config = dict(
    vocab_size=8192,
    bias='all',
    init='normal',
    init_std_up=0.0325,
    optimizer='muon_hyperball',
    decay_fraction=1.0,
    doc_mask=False,
    max_steps=9152,
)
Each number is 128 + 24 x the weight over its row's rms, rounded and kept within 0 to 255. Layers, rows and columns count from 0. The size above them is the row's rms in percent of the matrix's.

# layer 5 MLP up, 2048x512, rms 0.0325, rows 1888-1914, columns 256-383
size [ 87 106 105  92 119  94  94  88  95  98  98 100  97  90 101 102  98 101  93 104 107  99  96  99 116 106  91]
[[107 114 103 144 157 105 153  92 147 114 177 169 110 101  90  74 103 110 176  78 150 105 110  96 117 135 146 100 144 159 121 120 115 127 148 123 140 154 123 111 179 108 125  86 117 137 151 128 157 126  93  90 101 120 115 169 179 102 135  97 119 156 116 121 105 120 158 110 115 141 169 118 143 149 117 125 140 160 130 122  76  97 112 149 143 150 148 159 154 146 112 165 125 112 124 132 145 138 128 131 125 114 125 119 128 128 130 114 162 114 100  97  83 113 143 143 172 123 138 101 115 150  98 143 119 125 121 130]
 [ 80  94 177 124 131 108  99 112  67 156 142 163 145 112 153 173  54 120 123 130 135  98 113  71 132 137 109 143 122 132 135 161 113 119 127 167 130 133 110 124 117 157 110 174 143  96 138 178 158 133 130 103 112 118 103 152 133 116 141 118 146 104 105 141 125  86 137 132 115 136 122 155 165 114 143 175 141 133 156 131  89 193 127 114 118 148 149 174 169 130 117 125  97 135 152 127 134 116 138 156  54 107 134 131 153  94 158 195 164 159 150 154 118  94 161 112 148 108 138 190 141 110 111 151 130  98 141 113]
 [126 105 132 103 157 109  87 126 108 105 138 105 142 105 114 128 153 131 146 139 113 135 130 147 142 130 120  97 145  98 103 149 126 101 136 106 112 146 140 103 110 116 115 102 153 203 124 144 114 219 136 133 116 125 149 105 178 156 158 147 165 118  97 141 137 144 133 124 157 113 107 142 155  70 204  87 131  77 209 137 143 111 133 162 109 105  97 124 154 121 135 190  77 142 141 101 121 151 113 114  87 128 137 143 136 139 142 135  89 100 143 180 111 117 125 140 151 144 114  87 105 133 139 170 141 117 122  95]
 [139 116 129 116 115 142  96 108 138 112 169  98 113 136 124 127 120 114 153 140 109 111  96 129 116  96 176 166 110 150  93 124 115 146 108 148  74  99 155  90 128  95 123 111 115 147 117 104 155 113 113 100 152 118 149  60 131 105 138 144  81  82 117 125 174 139 106 147 107 161 136  98 119 153 141 127 111 131 121 158  85 149 170 149 115 135 122 128  95 147 144 124 109 102  91 151 102 106 142 168 107 123 120 170  76 177 175 140 103 142 132 109 143 160 133 138 127 124 133 160 167 177 131 124 103 133 116 102]
 [147 147 132 127 121  91 153  99 108 124 128 127  83 153 144 101 107 150 120 134 143 181 134  97 144  87 149 126 104 134 145  86 123 128 140 135 140 156 111 142 135 141 113 138 140 121 147 105 119 126 127 145 119 135 140 128 106 165 113 106 141  94 167 124 133 118 154 168 127 127 155 160 134 132 112  97 191 125 114 126 126 119 112  83 124 158 131 138 105  88 159 165  87 118 125  66 152 157 161 138 152 113 142  84 124  88 137 104 130 177 176 154 159 123 141 115 139  54 125  83 109 127 124 102 127  71 131 140]
 [122  61 137  90  91 145  78  90  75 119 133 153  83 114 151 113 157 170 188 117 160 129 115 158 151 125 123 156 160 141 134 158 146 163 136 148 157 109 127  91 114 145 125 127 129 159 103 119 105 112 163 102 118 161 126 125 109 120 120 137 125 111 129 125 123 100 157  98 182 161 120 154 139  91 147 161 103 217 119 120  73 144 166 151  94 136 111 137 100 126 126 112 146 127  94 115 122 171 134  90 150 137 126  91 152 121 138 111  96 170 126 174  74 146 122 144 129 136 143 116 147 106 136 134 141 129 166 170]
 [129 121 144 103 106 128  68 126 102 134 142 111  98 129 112 139 146 145  84 123 151 126 152 140 158 126 119 141 111 155 118 103 128 124 121 124 108 121 133 131 117 160 110 133 125 113 131 111  95 163 132 137 173 126  68 118 145 131 132 116 155 177  82 120 161 126 111 154 164 141 134 102  77 161  81 117  96 166 138 152 178  98 105 106 153 143 126  91 127  99 155 100 103 162  93 121 122 204 157 129 144 101 146 119 147 116 114 124 163 139  99 112 123 145 169 134 101 121 164 133 130 112 143  84 132 118 118  97]
 [135 130  93 134 167 107 118 114 127 141 124 112 136 141 109 134 117  88 110 122  86 138 120 152 125 139 161 152 106 167  94 139 114 129 122 148 147 156 125 156 128 112 126 157  96 166 121  85 150 124 141 140 115 112 128 121 130  88 157 131 147 136 123 143 162 113 147 135  86 135 114 138 124 147  98 149 131  94 123 105 147 131 115 138 134 132 137 166 114  83 165 138 105 139 118 153 116 153 122  70  92 134 111 134 125 140 117 133 124 134 147 146 152 142 184 178  95 154 138 144  99 105  87 112 178 143 146 119]
 [186 166 120  93 111 105 132 135 151 124 128 152 132 106  90 133  97 134 159 103 149 125 163 131 181 133 109 113 183 122 152 161  96 120 138 129 111  96 128 113 118 153  99 110 146 117 109 150 143 124 148 148 129 143 167 131  83 107 128 130 157  91  97 119  77  76 121 150 159 160 119 127  79  93 105 155 140 143 129 106 125 103 155 150 147 106 157 151 135  87 128 153 112 143 150 122 111 115 183  90 120 112 109 132 126 139 101 132 184 110 122 134 104  89 145 143  89 146 144  89 124 116 101 162  83 139 127 152]
 [122 105 142 120 135 129 133 119 128 169 150  91 151 139 154 144 169 139 136 150 152 159 131 103 158 104 138 153 171 123 132 111 121 150 132 130  88 181 134 144 108 147 169 113 109 129 135 120 103 161 130 121 129  96 124 101 139 133 112  65 136 147 122 145 121 113 135 197 121 129 157  72 153 152 147 132 117 160 106 152 132 136 130 112 110  92  94 154 154 115 115 131 144  94 121 132 136 134 118  79 103 115 110 140 104 108 128  98 165 127 114 115  86 109 136  79 142 139 170 125  80 115 138 131 139 103 106 138]
 [118 147 145 137 127 127 133 141 143 166 124  78 102 134  99 112 118 124 141 123 129  80 143 153 136 104 149 120 143 114 131 117 112 102 119 113 127  79 146 150  95 129 114 138 105 186 154 132 126 140 133 129 112  95 147 104 111 152 143 101 112 117 142 139 172 148 171  83 162 112 109 111 142 128 145 125 117 164 121 138 199 152 125  81  87 169 102 130 156 114 112 138 121 145  85 157 121 152 128 133 132 103 167 133 161 114 177 142 101 134 110 107 117 107 133 142 109 123 106 132 121 117 144 123 148 139 157  87]
 [118 110  84 129  56 125  79 129 116 141 184 146 102 190 122 144 134 165 167 121 108 137 152 111  97 124 162 104 123 142  72 117 115 131 116 138 131 125 114 140 123 125 173 154 141 144 110 144 163 161 121 114 123 135 101 138 151 108 117  96 155 121 131 144 106 107 136 143 140 147 140 121 106 154 126 133 146 124 144  97 116 124 104 122 112 136 113 136 162  90 124 135 129 142 123 142 127 159 112 116 112 104 125 120 157 118 123 153  86 167 139 174 115 124 130 122  93 108 158 116 152 122 155 117 106 149 148 134]
 [140 119 116  94 140 129 141 119  88  76 116 113 140 114 136 135 104 126 175 122 138 202 118 140 151 113 127 136 130 145 103  88 131 116 113 119 150 115 130 195 117 141 118  86 135 159 133 131 132 115 114 136 145  75  99 107 105 122  93 140 116 106 137 149 138 133 103 131 128 112 133 150 116 127 153 147 142  93 143 141 145 178 150 113 121 118 145 126 119 142 130  95 168 130 118 180 135 136 134 142 130 124 154  97 112 130 120  98 140 109 126  94 174 152 102 135  92  74 147 152 111 126 143 139 129 114  98 126]
 [142 102 134  96 141 111 137 122 123 135 118 112 141 142  94  76 173 136 160  97 133 160 136 123 132 126 162 102 107 135 144 138 138  98 159 131 169 135 105 112 102 110 100 119 150 116 132 164 117 134 153 110 130 141 134 136 171 137  98 114  77 129 109  87 105 168 149 165 116 124 117 195 129 103 149  73 146 122 106 130 179 138  97 133 143 136 125 141 157 113 136  94 146 132 138 133 129 136 115 133 147 134 118 139 135 135 142 118 159 116 149 128 143 128 154 148 134 119 114  50 136 165 165 108 112 154 100 172]
 [143 107 135 156 155 115 118 106 159 109 153 111 105 103 112 107 135 154 127 145 125 149  85 159 133 108 136 118 145 121 155 124 144  92 154 172 161 127 108 123 165 150  97 121 152 131 131 127 144  94 112 119 139 157 143 130 127 120 159 157 148  93 148 116  88 169 135 139 103 142 124 119 112 134 103 106 161 142 170 176 101  87 148 108 141 153 140 140 113 138 133 128 145 164 122 200 116 105 142 175 125 174 130 110 106 147 144 125 180 131 143 164 107 122 166 133 135 146 116 107 147 167 119 116 138 142 101 148]
 [131 104 163 117 145 160 163 120 131 136  78 145 142 111 128 156 109 120  96 140  95 102 166 133 135 107 144 122 161 150 143 131 157 138 147 151 134 113 133 163 129 155 121 139 119  88 138 164 139 142  94 102 140 142 125 131  99 159 134 111 160 109  99 151 132 118 159 127 108 109 123 114 140 151 110  93 132  86 100 123 152 111 127 190 131 124 134 104 126 121 100 125 161 132 110 139 156 168 130 140 121 128 149 107 133 112 132 148 135 162 128 129 138 199 103 102 139  96 104 142 109 128 128 157  59 131 178  58]
 [127 140 131 160 119 162  93 144 144 182 115 129 118 102 119 110 108 129 138 152 130 118 114 143 147 159 160 148 122 140  88 108 124 130 138 168 169 120 146 129 142 171  99 134 123 128 139 146 142 132 163 100 170 167  92 128 158 115 123 134 116 111 136 114 134 110 120  69 123 140 124 133 137 134 106 153 173 107 138 119 143 108 103 131 172 164 133 119 123 107  98 182 115 122 112 102 174 117 151 160 139 171 112 144 130  80 159 148 209 108 113 128 133 116 149 168 144 142 133 143 125 132 116  67  69 138 182  97]
 [ 84 150  62 130  86 132 131 168 106 141 122 109 156 126 148 156 120  92 118 148  68 109 147 105 146 131 123 135 137 142 129 147  96  74 137 130 184 118 113 107  91 183 113 137 136  88 113 136 154 117  99 126 116 172 117 155  93 136 157 113 139 135 135  90 105 162 124 114 106  94 141 141 120  88 163 114 128 145 108 128 142 137 156 119 136 121  87 108 112 119 133 128  95 149  85 143 156 130 134 118 129 143 117 128 134  70 115 177 137 143 139 144 102 126 135 145 168 180 158 143 121 124 111 112 106 154 114 133]
 [120 115 118 144 130 140  97  66  87 151 100 111 151 137 109 137 117 113 130 145 131 138 113 130  97 128 151 166 104 132 121 131 129 112 138 129 159 131 123 123 156 134  99 139 111 118 132 118 114 137 151 127 114 138 102  83 133 124 143 108 166 142 130 127  98 132 103 124 160 135 135  90  94  63 132 104 173 101 108 140 144 123 150 135 102 126 150 112 156 126 156 179 139 162  96 126 147  88 101 155 145 131 150  99 191 144 155  70 161 139 151 156  85 118  75  93  91 129 127 116 133 123 125 132 115 129 122 153]
 [128 131 153 159 139 153 110 101 165 144 112 146  85 109 137 125 135 169 121 117 156  98 126 115 124 149 160 147 171 133 121  99 101 115 137 143 110 156 106 152 147  87  96  85 120 163 111 125 145 152  87  91 111 144  98 101 179 142 150 133 157 101 118 129 113 130 142 133 158 132 146 129 117 118 122 127 138 115 176 136 117  93 128 177 151 137 104 177 113 136  80 161 104 112  95 127 137 157 146 115 124 149 159 117 114 107 123 133 140 148 143  96 166 122 133 132 145  79 158 103 160 117 125  99 121 135 119 112]
 [128 108 123 116 178 108 165 114 111 137 169 158 132 132 136 105 128 133  87  99 153 114 120 112 143 123 110 114 130 117 156 148 117 168 136 117 122 100  79 144 127 131 140 130 112 101 164 120 179 105 106 125 104 124 133  88 106  94 129 123 137 148 126 135 117 129 141 108 116 172 132 154 111 152 139 149 114 143 125 110 105 157 141 134 131 130 163  67 142 119 151  67 106 119 128 169 158 134 151 142 199 135  91 108 145 133 151 157 133 145 186 157  75 159 126 110 131  84 124 155 143 113 133 119 135  94 129 133]
 [150 149 132 148 117 129 118 131 136 149 139  91  94 132 124 121 162 135 173  90 125 164 150 150 112  96 161 120 127 133 159 133 149 116 114 151  91  95 117 113 170 106 174 125 155 119  99 147 107 147 132 126  77 113 149 123 106 124 109  96  76  88 164 128 122  95 141 103 143 133 140 182 130 121 161 158 114 134 180 129 119 177 124  89 131 126 146  99 141 132 122 174 151 119 137 129 129 112 147 122 104 150 115 137 123 104 153 148 127 121 109 136  90 172  88 120 152  91 156 171 186 110 133 147 150 154 169 113]
 [136 131 118 151 119 127 159 125 132 167 122  83  98 159  90  85 162 131 108 128 133 107 155 134 139 105  84 135 111 144 131  98 125 157 109 108 164 116 104  87 132 117 107 111 138 143 115 161 140 103 125 149 161 140  97 136 140 146 164 124  90 155  88 133 131 152 140 132 110 126 144 136 102 113 115 125 185 112 106 105 121 162 162 147 142 135 123 169 153 118 134 184 102  99 155 111  81 167 139 100 135  90 115 177 147 103 140 141 129 114  87 156 121 158 118 146 116 126 128 123 124 105 147 145 132 117 154  55]
 [ 76 138 112 133 121  79  98 139 144 176 139 145 138 113 128 127  91 159 138 111  84  97  74 152 119 149  92 154 110 158 102 118 149 123  96 159 167 105 100 128 120 156 181 115  97 118  66 156 127 143 110 147 125 148 140 126 123 105 109 129 125 121 152  90 166 112 149 136 111 126 123 180 160  81 124  96 182  78  70  98 120 124 108  94 135 138 127 150 176 141 116 132  89 137 137 159 144 107 117 143 145 125 139 137 141  93 194 131  75 128 127 121 140 145 107  94  90 125 125 130 126 196 106 149 119 137 124 143]
 [149 115 100 104 141 159 126 146 166 143 170 151 127 136 126 109 137 137 135 158 146 157 130 155 140 138 132  87 106 118 135 100 121  96 101 199 154 101 106 126 124 128  97 115 109 131 137 147 117  94 127 108 136 107  94 157 139 168 156  80 108 145 141 112 121 152 151 114 114 135 119 159 152 147 107 125 164 136 168 109 164 130 147 167 115 129 138 147 147 149 136 146 153 107  95 139 136 129 154 138 109 104 118 119 136 148 133 131 141 144 149 110 134 126 143  86 140 106 150 117 133 128 155 126 146 114 153 153]
 [120 127 157 104 137 102 132  80 135 157 156 143 101  86  93 132  74 159  88 146 118 143 159 141 180 148  84 157 129 122 124 116  86 146 114 149 102 101 122 157 126 127 103 134 184 127  90  93 137 148  92  84 115 171 131 129 143 164 153 130 107 129 141 132 155 149 137 171 109 111 186 161 136 132 109 120 161 138  83 108  72 140 114 139 128 156 141 109 118 126 119 135 110 156 159 129 107 121 126 124  74  98 164 144 140 133 114 112 119 139 163 129  92 153  74  89 113  96  96 149 118 112  95  92 102 143 100 160]
 [139 127 175 122 157  89 114 130 128 135 133 141 102 134  97 123  65 116 119 152 150 139 168 127 160 133 180  99  94 124 134 134 160 122 139 148 188 119 106 163 172 132  90 103 116 122 119 114 129 143 116 158 143 109 105 132  94 118  96 106 120 143 105 124 131 142 157 126 118 177  91 114  82 116 149 146 124 106 101 145 122 118 105 145 128 145  84 136 123 115 127 137 116 126 102  93  82 149 107 123 122 123 104 137 138 106 150  75 119 141 144 112 129 141 128 133 143 117 158 152 198 195 113 127 106 118 134 120]]
# layer 5 MLP down (transposed), 2048x512, rms 0.0325, rows 1888-1914, columns 256-383
size [ 92 103 109  95 115 101  94  91  94  94 104  97  97  86  96 104  96  99  96  97 109  97  94 103 123  99  96]
[[131 150  87 124 138 155  86 118  96 137 117 127 153 114 136 109 176 131 117 153 122 139 149 172  99 100 133 111 131 118 157 157  77 142 151 111 130 101 147 163 103 153 171 146 111 124 118  98  96 186 173 121 161 186 153  87 111 157 122 159 172 121 166 139 141 102  85  98 137 153 113 131 116  87 105 111 144 150 166 122 148 141 110 115 126 151  98 140 148 102 139 177 115 130 119 153 117 102 117 140 100 165 151 104 136 177 143 154 114 117 119 158 156 134  89 114 100 104  97 152 106 118 129 141 124 120 129 116]
 [107 145 134  97  92 145 158 126 142 136 143 135 118 122 154 108 104 127 117 139 119 160 114 115 140 172  59 117 103 134 133 109 124 144  95 153 131 178 126 143 112  96  57 155 101 132  74 106 141 136  96 133 124 122 194 176 157 146 107 159 134 135 145 117  98 155 150 116  98 143 123 126 139 112 135 125 165 145 155 137 121 150 145 125 117 118 136 112 180 113 120 142 139 119 118 129 133 103 131 187 115 109 122 134 126 129 140 143 163 151 137 120 125 123 140 154 132 140 133 109 129  93 135 161 141 102 145  98]
 [ 90 106 169 134 144 125 136 117 119 152 136 107 107 144 136 120  75 102 137 157 109 140 153 139 185 116 121 117 113  86 118 142 145 135 134 116 147 133 145 139  67  87 119  93 144  84 108 146 110 119 106 113  83 135 134 138 157 170 141 131  94 118 145 133 117 100 104 144 155 100 129 160 115 104 139 147 131 130  85 146 151 101 114 116 142 112 101 117 107 114 101 176 138 120 106 103 139 102 138 131 151 123 157 147  85 105 113 125 138 158 139 133 123 173 103 147 143 110 112  94 112 125 119 149 139 160 153 146]
 [130 152 137 145 183 152 136 119 108 159  96 123 138 142 102 110 171  92 117 113  99 141 138 136 109 126 127 131 110 161 115 118 121 137 135 112 174 150  89 146 127 122  95  86 151  91 142 130 131 126 124 149 116  70 123 140 140 123 107 172 147 161 133 106 114 193 132 130 155 143 116 123 183 101 105 142 135 105 132 130 106 122 137 144  93 144 135 139 134 134 143 167 152 108 128  93  91 145 164 107 137 122 120 125 156 117 138  94  94 147 122 109 116 162 103 112 181 145 129 133 144 107 152 121 183 143 125 160]
 [144  84 106 134 174 133 129 143 127 125 145 106 103 125  77 132 164 138 168 119 147 133 166  94 135 103 162 143 109 149 129 139 108 142  87 160 126 141 141 122 132 135 116 143 164 105 112 126 130 118 139 174 149 139 144 111 122 147 110 133 171 112 116  79 142  91 127 136 181 114 132 206  94 151 104 128 129 140 108 175 124 146 160 117 147 156 134 142 139 114 103 150 135 107  68 107 105 127 165 172 151 118 119 154 154  84 110 135 130 164 155 150 202 143 152 119 110 127 103 141 141 117  90 120 116 149 119  97]
 [155 114 139 143 115 141  96 106  93 131  71  93  96 117  96 119 127 149 141 144 100 151 118 130 109 110  98 124 176 147  39 118 122 111 119 134 119 146 129 109 130 155 107 134 162 133 114 147 154 134 122 116 105 139  90  96 136 157 134 150 153 141 109 150 173 131  71 108 104 129 136 116 137 111 115 137 110 113  86 124 140 169 137 140 127  89 131 139 100 147 107 139  92 135 168 112 137 120 127  97  95 133 155 101 124  80 106  86 156 124 183 165 125 115 137 164 107  77  79 149 115 136 124 139 114 129 156 115]
 [ 82  76 154  87 130 142 151 151 133 103 127 182 114 126 134 138 161 140 144 116 129 116 119 161 129 110 106 149 128 135 111 129 137  82  91 125 128  99 104 146 125 105  98  93 117 181 128 118 116  99 110 135 140 117 108 112 145 149 136 119 106 157 116 120 143  61 117 123 174 125 114 162 119 140  94 118 147 135  75 166 149 121 102  81 124 126 129 109 119 125 123 105  81 124 115 117 116 136 149 109 138 119 206 123 116 121 131 122  97  75 138 117 124 143 136 137 150 101 132 130  93 118 131 118 135 154 124 149]
 [175  74 141 150 139 134 124 108 125 105 127 121 112 111 141 141 148 139 181 139 125 117 108 102 108 143 201  79 132 124 113 119 136 158  97 142 105  98 165 160 138 100 127 130 112 166 148 161 114 130 143 149 123 158 132 125 110  95 127 121 156 108 118 112 129  81 149  98 141 149 109 153 150 145 137 146 144 137 119  66 133 119 132 172 142 140  85 135  75 143 151 146 179 156 153 156 129 145 161 169 124 131 119  89 153 117 153  81 107 118 140 122 121 170 140 129 113 115 142 143 130  90  63 112 135 173 148 129]
 [165 165 135 124 118 158 131 121 175 123 157 116 139 109 154 164 122 136  84 130 184 124 154 133 134 147 100 136 147  98 101 133 170 141 153 125 163 117 149 108 159 142 145 167 162 102 134 105 147 159 140 122 181 115 143 166 144 159 156 136 155 103  92 154 131  84 119 156 129 172 124 121 123  93 105 131 122 124 163 116 110 117 138 136 105 175 153 116 118 118  91 177 114 132 131 147 143 134 106 169 104 138 144 168 135 120 138 163 140 156 117 158 132 134 132 125 199 129 132 146  85  77  91 118 129 101 172 150]
 [ 99 150 137 149 140 141 175 119 159  97 141 149 144  76 118  97 126 138 104  91 125 113 133 164 135 129  99 112 103 128 121 151 131 110 121 147 160 132 115 146 166 103 141  85 117 100 129 127 110 146 118 116 118 152 114 170 133 166 150 106 135 137  99  87 114  96 127 106 101  82 125 120  92 150 149 179 131 138 133 135 121 114 124 191 141 136 121  93 148 123 159 108 119 147 115 117  98  99  92  91 134  94  94 152 149 144  93 167 127 132 139 121 137 102 133 119 141 158 102 115 153 114 112 153 154 145 116 148]
 [138 178 174 123 160  94 121 162 132 160 132 116 127 107 111 100 147 129 144 181 142 143 103 118  96  95  95 176 123 126 140 101  80 140 101 143 134 163 131 146 125 141 121 130  87 100 146 162 115 107 115 122  85 155 148  95 126  99 142 115 140 118 148 102 110 114 179 148  93 131 127 166 113 108 135 136 145 100 127 115  99 166 140 134 150 146 199 115 140 160 156 115  96 121 136 139 114 176 138 135 119 119 141 109 111 176 148 193  85  69 139 124 116  94 100 117 158 131 140 109 123 140 141  83 114 143 135 145]
 [110 113 105  99 145 140 170 108  95 142 138 106  98 166 155 141 133 122 117 136 111 115 148 112 150 144 182 102 131 142 125 148 118 117 142 122 136 113 148 181 182 193 113 118 141  80  94 103  96 128 162 178 122 128 120 151 131 198 119 114  78 127 118 131 171 124 123 128 115 134  81 156 138 113 113  98 136 104 136 115 109 130 125 132 133 119 158 128 122  96 177 128 111  98 131 116  81  96 106 135 115 156 137 143 118 133 167 136 146 142 125 161 118 124 126 127 139 140 133 139 134 167 138 152 164 180 112 177]
 [157 116 159 119 119 116 156 141 148 205 129 104 128  85  96 163 142 164  91 182 156 124 112 115 114 114 110 125 162 135 129 152 126 182 114 103 118 133 185 125 130 120 131 124 122 167 148 105 156 147  79 152 151  91 109 112 129 101  84 125 103 127 105 164 116 126 129  97 206 115 163 144 167 150 118 106 137 124 128 131 118 121 153 127 163  75 131 169 130 166 130  85 135 151 148 158 118 102 143 140 163  98 139 106 182 147 100 117 120 136 146 143 110 103 119 139 116 132 127 156 113  99 129 141 106 114 146 147]
 [ 96 127 118 150 122 111 119 128 139  88  66 131  71 116 125 151 150 141 103 134 147 122 126 146 115 133  99 173 147 116 137 137 145 129  98 152 110 164 146 121 138 164 151 113 105 119 143 112 141 106 169 130 166 113 143  89 106 155 148 129 107  91 115 165 132 131 113 127 150 111 125 159 130 116 130 110 126 146 116  93 164 159 135 162 100 127 159 138 143 124  95 160 131  79  95  99 140 118 143 171 104 150 126 124 132 103 148 131  83 160 144 102 133  88 118  93 123  84 163 159 170 123 117 106 124 126 166 152]
 [164 155  93 140 126 110 113  79 117 105 137  89  72 132  92  75 142 150 134 127 104 100  90 146 100 132 124 123 124 138  90 129 133 108 157 164 149 139 139 119 119 142 120 133 158 112  87 105 127 114 171 100 142 127 130  94 121  94  89 137 114 122 132 122 127 141 148 107  97 132 113 121  80 103 168 153 168 132 123 141 117 169 122 107 118 143 124  96  70 148 146 159 132 130 121 116 122 130 114 142 117 152 107 118  98 142 136  93 150  96 135 144 138 122  99 127 153 162 108 139 137 121 153  98 137 111 141 132]
 [154 113 139  93 134 141 125 127 122 113 147 100  92 131 104 110 146 114 149 129  94 119 129 128 114 147 105 138 147 127  69  94 115 108 161 143 127 122 155 138 135 153 110 141  96  96 125 204 118 144 167 151 144 113 140 112 137 167 109 102 121 116 140 166 148 128 150 181 161  89 117 134  79 163  85 112 162 116 116  73 130 117 126 129 146  89 145 103 166 161 160 120 131 150 105 164 164 121 129 157 122 113 152 134 183 120 133 137 154  94 158 148 110 139 158 115 138 109 143 106 112 117 124 121 106 118 127 150]
 [168 105 149 140 116 113 163 149 141  85  99  99 154 107  99 125 127 132 125 137 138 136  99 117 171 156 136  97 122 139 138  99 138 181  68 143 135 115 132 129 145 106 134 132 138 136 118 126 132 156 142 158 143 141 158  98 115  90 150 121 119 116  92  93 123 124 149 145 111 144 111 146 110  93 131 117 139 111 115 121 109 123 138 120 116 163 117 136  85 113 164 126 114 137 166 132 151 125 101 139 119 163 120 134 151 105 122 150 128 151 126 148 121 131 103 145 196 154 139 162 104  99 134 115 105 151 100 140]
 [113 125 160 104  85 134 119 120 128 107 171 130 150 130 115 123 130 103 119 153 125 162  94 160 153 115 115 108  96 154 127 146 145 163 151 174 132 130 122 152 128 102 157 133 155  95 138 168 125  74 148 105 118 146 111 162 135 125 154 110 121  94 153 119 136 130 136 118 128 131 136 131 164 123 148  53 164 113 173 119 140 108 128 139 121 115 172 109  95 119 122  95 149 116 130  92  98 164 116 103 153 127 125 127 129 132 104  94 153 136 132 148 129 158 101 127 157 119 151 127 158 110 139 142 131 130 112 143]
 [104 113 122  94 104 122 135  90 118 120 146 136  89  36 145 168 142 166 103 168 103 114 160 132  92 114 114 111 138 106 170 156 148 151 137 124 111  95 123 127 132  89 111  88 134  92 153 143 120  74 168 127 156 137 137 132 119  91 135 114 117 166 125 160 115 139 133  77 119 136  99 124 131 155 126 115 136  99 145 154 145 106 154  80  97 107 115 140  99 135  94 113 118  80 143 108  82 105 120 107 171 109 148 126  93 140 103 133 128 105 170 121 146 130  98 124 155 111 120 149 144 112 113  99 130 105 140 149]
 [ 89 112 146 101 126  95 152 134 127 147 119 112  85 127 141 137 154 139 127 166 126 117 165 160 131 111 163 124 138 176 124 147 146 122 141  99 162 167 162 128 136 135 150 143 148 173 164 137 101 119 160 109 109 132 169 132 137 195 155 153 125 153 135 149 128 147 114  89 155 144 153 107 143 130  97 122 124 147 129 138 109 144 155 124 120 113 113 137 108 108 159 128 136 118 114 128  90 105 105  97 151 170  98  83 133 108 116 131 133 130 132 147 111 152 139  94  98 141 129 137 131 118 131 128 149 118 160 147]
 [129 110 119  90 138 131 156 117 105 100 162 148 143 134 160 111 138 154 155 146 177 124 133 111 159 110 128 112 136 139 137 176 116 141 124 195 152 148 138 130 131 104 119 131  93  83 121 139 111 123  68 142 122 116  99 141 102 110  98 130  79 125 119  69 115  97 140 143 134 128 169 132 109 144 127 171 124 121 126 117 122 122 151 174 128 128 181 124 127 122 123  98 144 123 135 121 133 169 192 123 127  99 121  98 113 126 131 148 102 140 144 128 106 142 181 105 117 105 143 164 161 184 143 103 159 103 142 128]
 [165 140 127 132 151  92 112 125 131 114 103 127 128 175 115 123 154 181 157 141 156  92 148 143 103 130 122 102  92 102 175 108 155 119 109 145 116 141 135 114 128 142 147 202 135 168 158 113 124 149 109 105  87 103 138 124  83 126 143  99 133 130 132 160 133 110 121 143 137 113 136 132 129  85 161 126 117 143 134 124 151  89 108 158 126 116 120 154 163 149 103 139 191 130 106 111 122  99 162 113 114  84 129 160  98 124 106  97 142 160  88 170  90  92 103 124 151 125 106 150 150 101 132 128 116 120 109 124]
 [ 91 115 119 147 173 135 150 130 139 127  98 127 146 120  96 105 123 123 164 109 183 136 150  94 134 173 149 125 162 109 145 111 116 130 130 121 106 152 129 109 129 122  89 144 101 159 130 146 121 122  99 106 127 108 151 153 126 147 138  82 131 109 108 122 106 125 150 119  82 109 172 133 136 120 117 158 181 122 104 139 106 136 128 127 103 110 161 114 132 149 129 205  79 132 148 124  73 173 113  90 144 122 131 124 140 119 110 120 131 132 142 137 146 109 133 148 142 161 152 150 172  95 147 111  84 139 160 163]
 [143 102 131 124 164 138 134 112 159 125 103 102 147  86 133 126 101 152 107 151 128 157 163 138 163  81 138 100 166 165 130  72 118 156 121  82 115 145 117 109  97 103 101 114 151 127 138 142 126 109 164 146 112 139  97 146 159 111 123 119 136 116  82 100 208 113 132  69  96 111 118 115 137 147 110 161 139 139 148 159 165 158  96 140 127 104 175  88 141 136 132 125  71  92 128 148 154 131 185 169 157 127 112 139 118  81 138 112 146 114  87 118 142 130 126 124 165 181  92  89 113  93 132 110 124 129 159 136]
 [192  75 134 141 157 150 133 146 141 129 136 166  64  96 136 130 126 193 126 110 137 117 115 161 150 135 144 117 113 142 140 118  88 123 158 170 103 132 128  78 152 131  97  88 112 159  99 149 118 167 125 112 198 124 127 152 127  69 127 145 142 137 175 146 144 130 165  81 109 137 101  61 106 137 139 160 104 137  91 109 146 167 119 143 102  88 145 125 101 130  97 109 124  97 125  97  74 140 146 137 105 126 142 120 114 127 122 158 102 164 143 126 118 154 133 128 114 138 156 134 127 145 127 149 138 137 113 150]
 [149  71 144 124 121 114 100 132 146 155 114 139 131 132 128 143 119 114  91 105 134  99 156 139 146 167  74 136 108 119 103 129 144 184 173 126 103 120 147  84 148 127 113 169 107 181 105  73 139 140 149  97 122 150 111 132 140 118 119 141 144 135 142 133 161 119 126 121 148 115 128 146 125  97 115 106 115 137 153 111 111 110  76 116 154 126 152 122  76 107 136 127 162 161 123  77 135 105 117 139 185 107 149 110 115  99  80 119 168 166 143 101 120 153 121 127 131 116 123 150 131  97 117 141  69  90 146 102]
 [125  91 142 129 113 136  94 132 139 116 145 135 197  87 122 119 145 124 110 122  99 137 143 196  90 159 116 135 154 123 139 123 115 107 131 142  76 126 155 120 118 153 152 123 101 145 133 147 134 187 144  65 151 122 168 116 175 111 155 138 149 102 133 145  92 110 101 126 176 133 104 118 163  85 131 106  85 166 111 133 142  96 155 127  96 117 146 102 145 157 125 137 127 178 165 107 133 149 164 132 122 162  96 149 131 140  63 142 132 135 109 152 130 107 160 127  89 150 131 131 129 107 108 132 133 133 144 143]]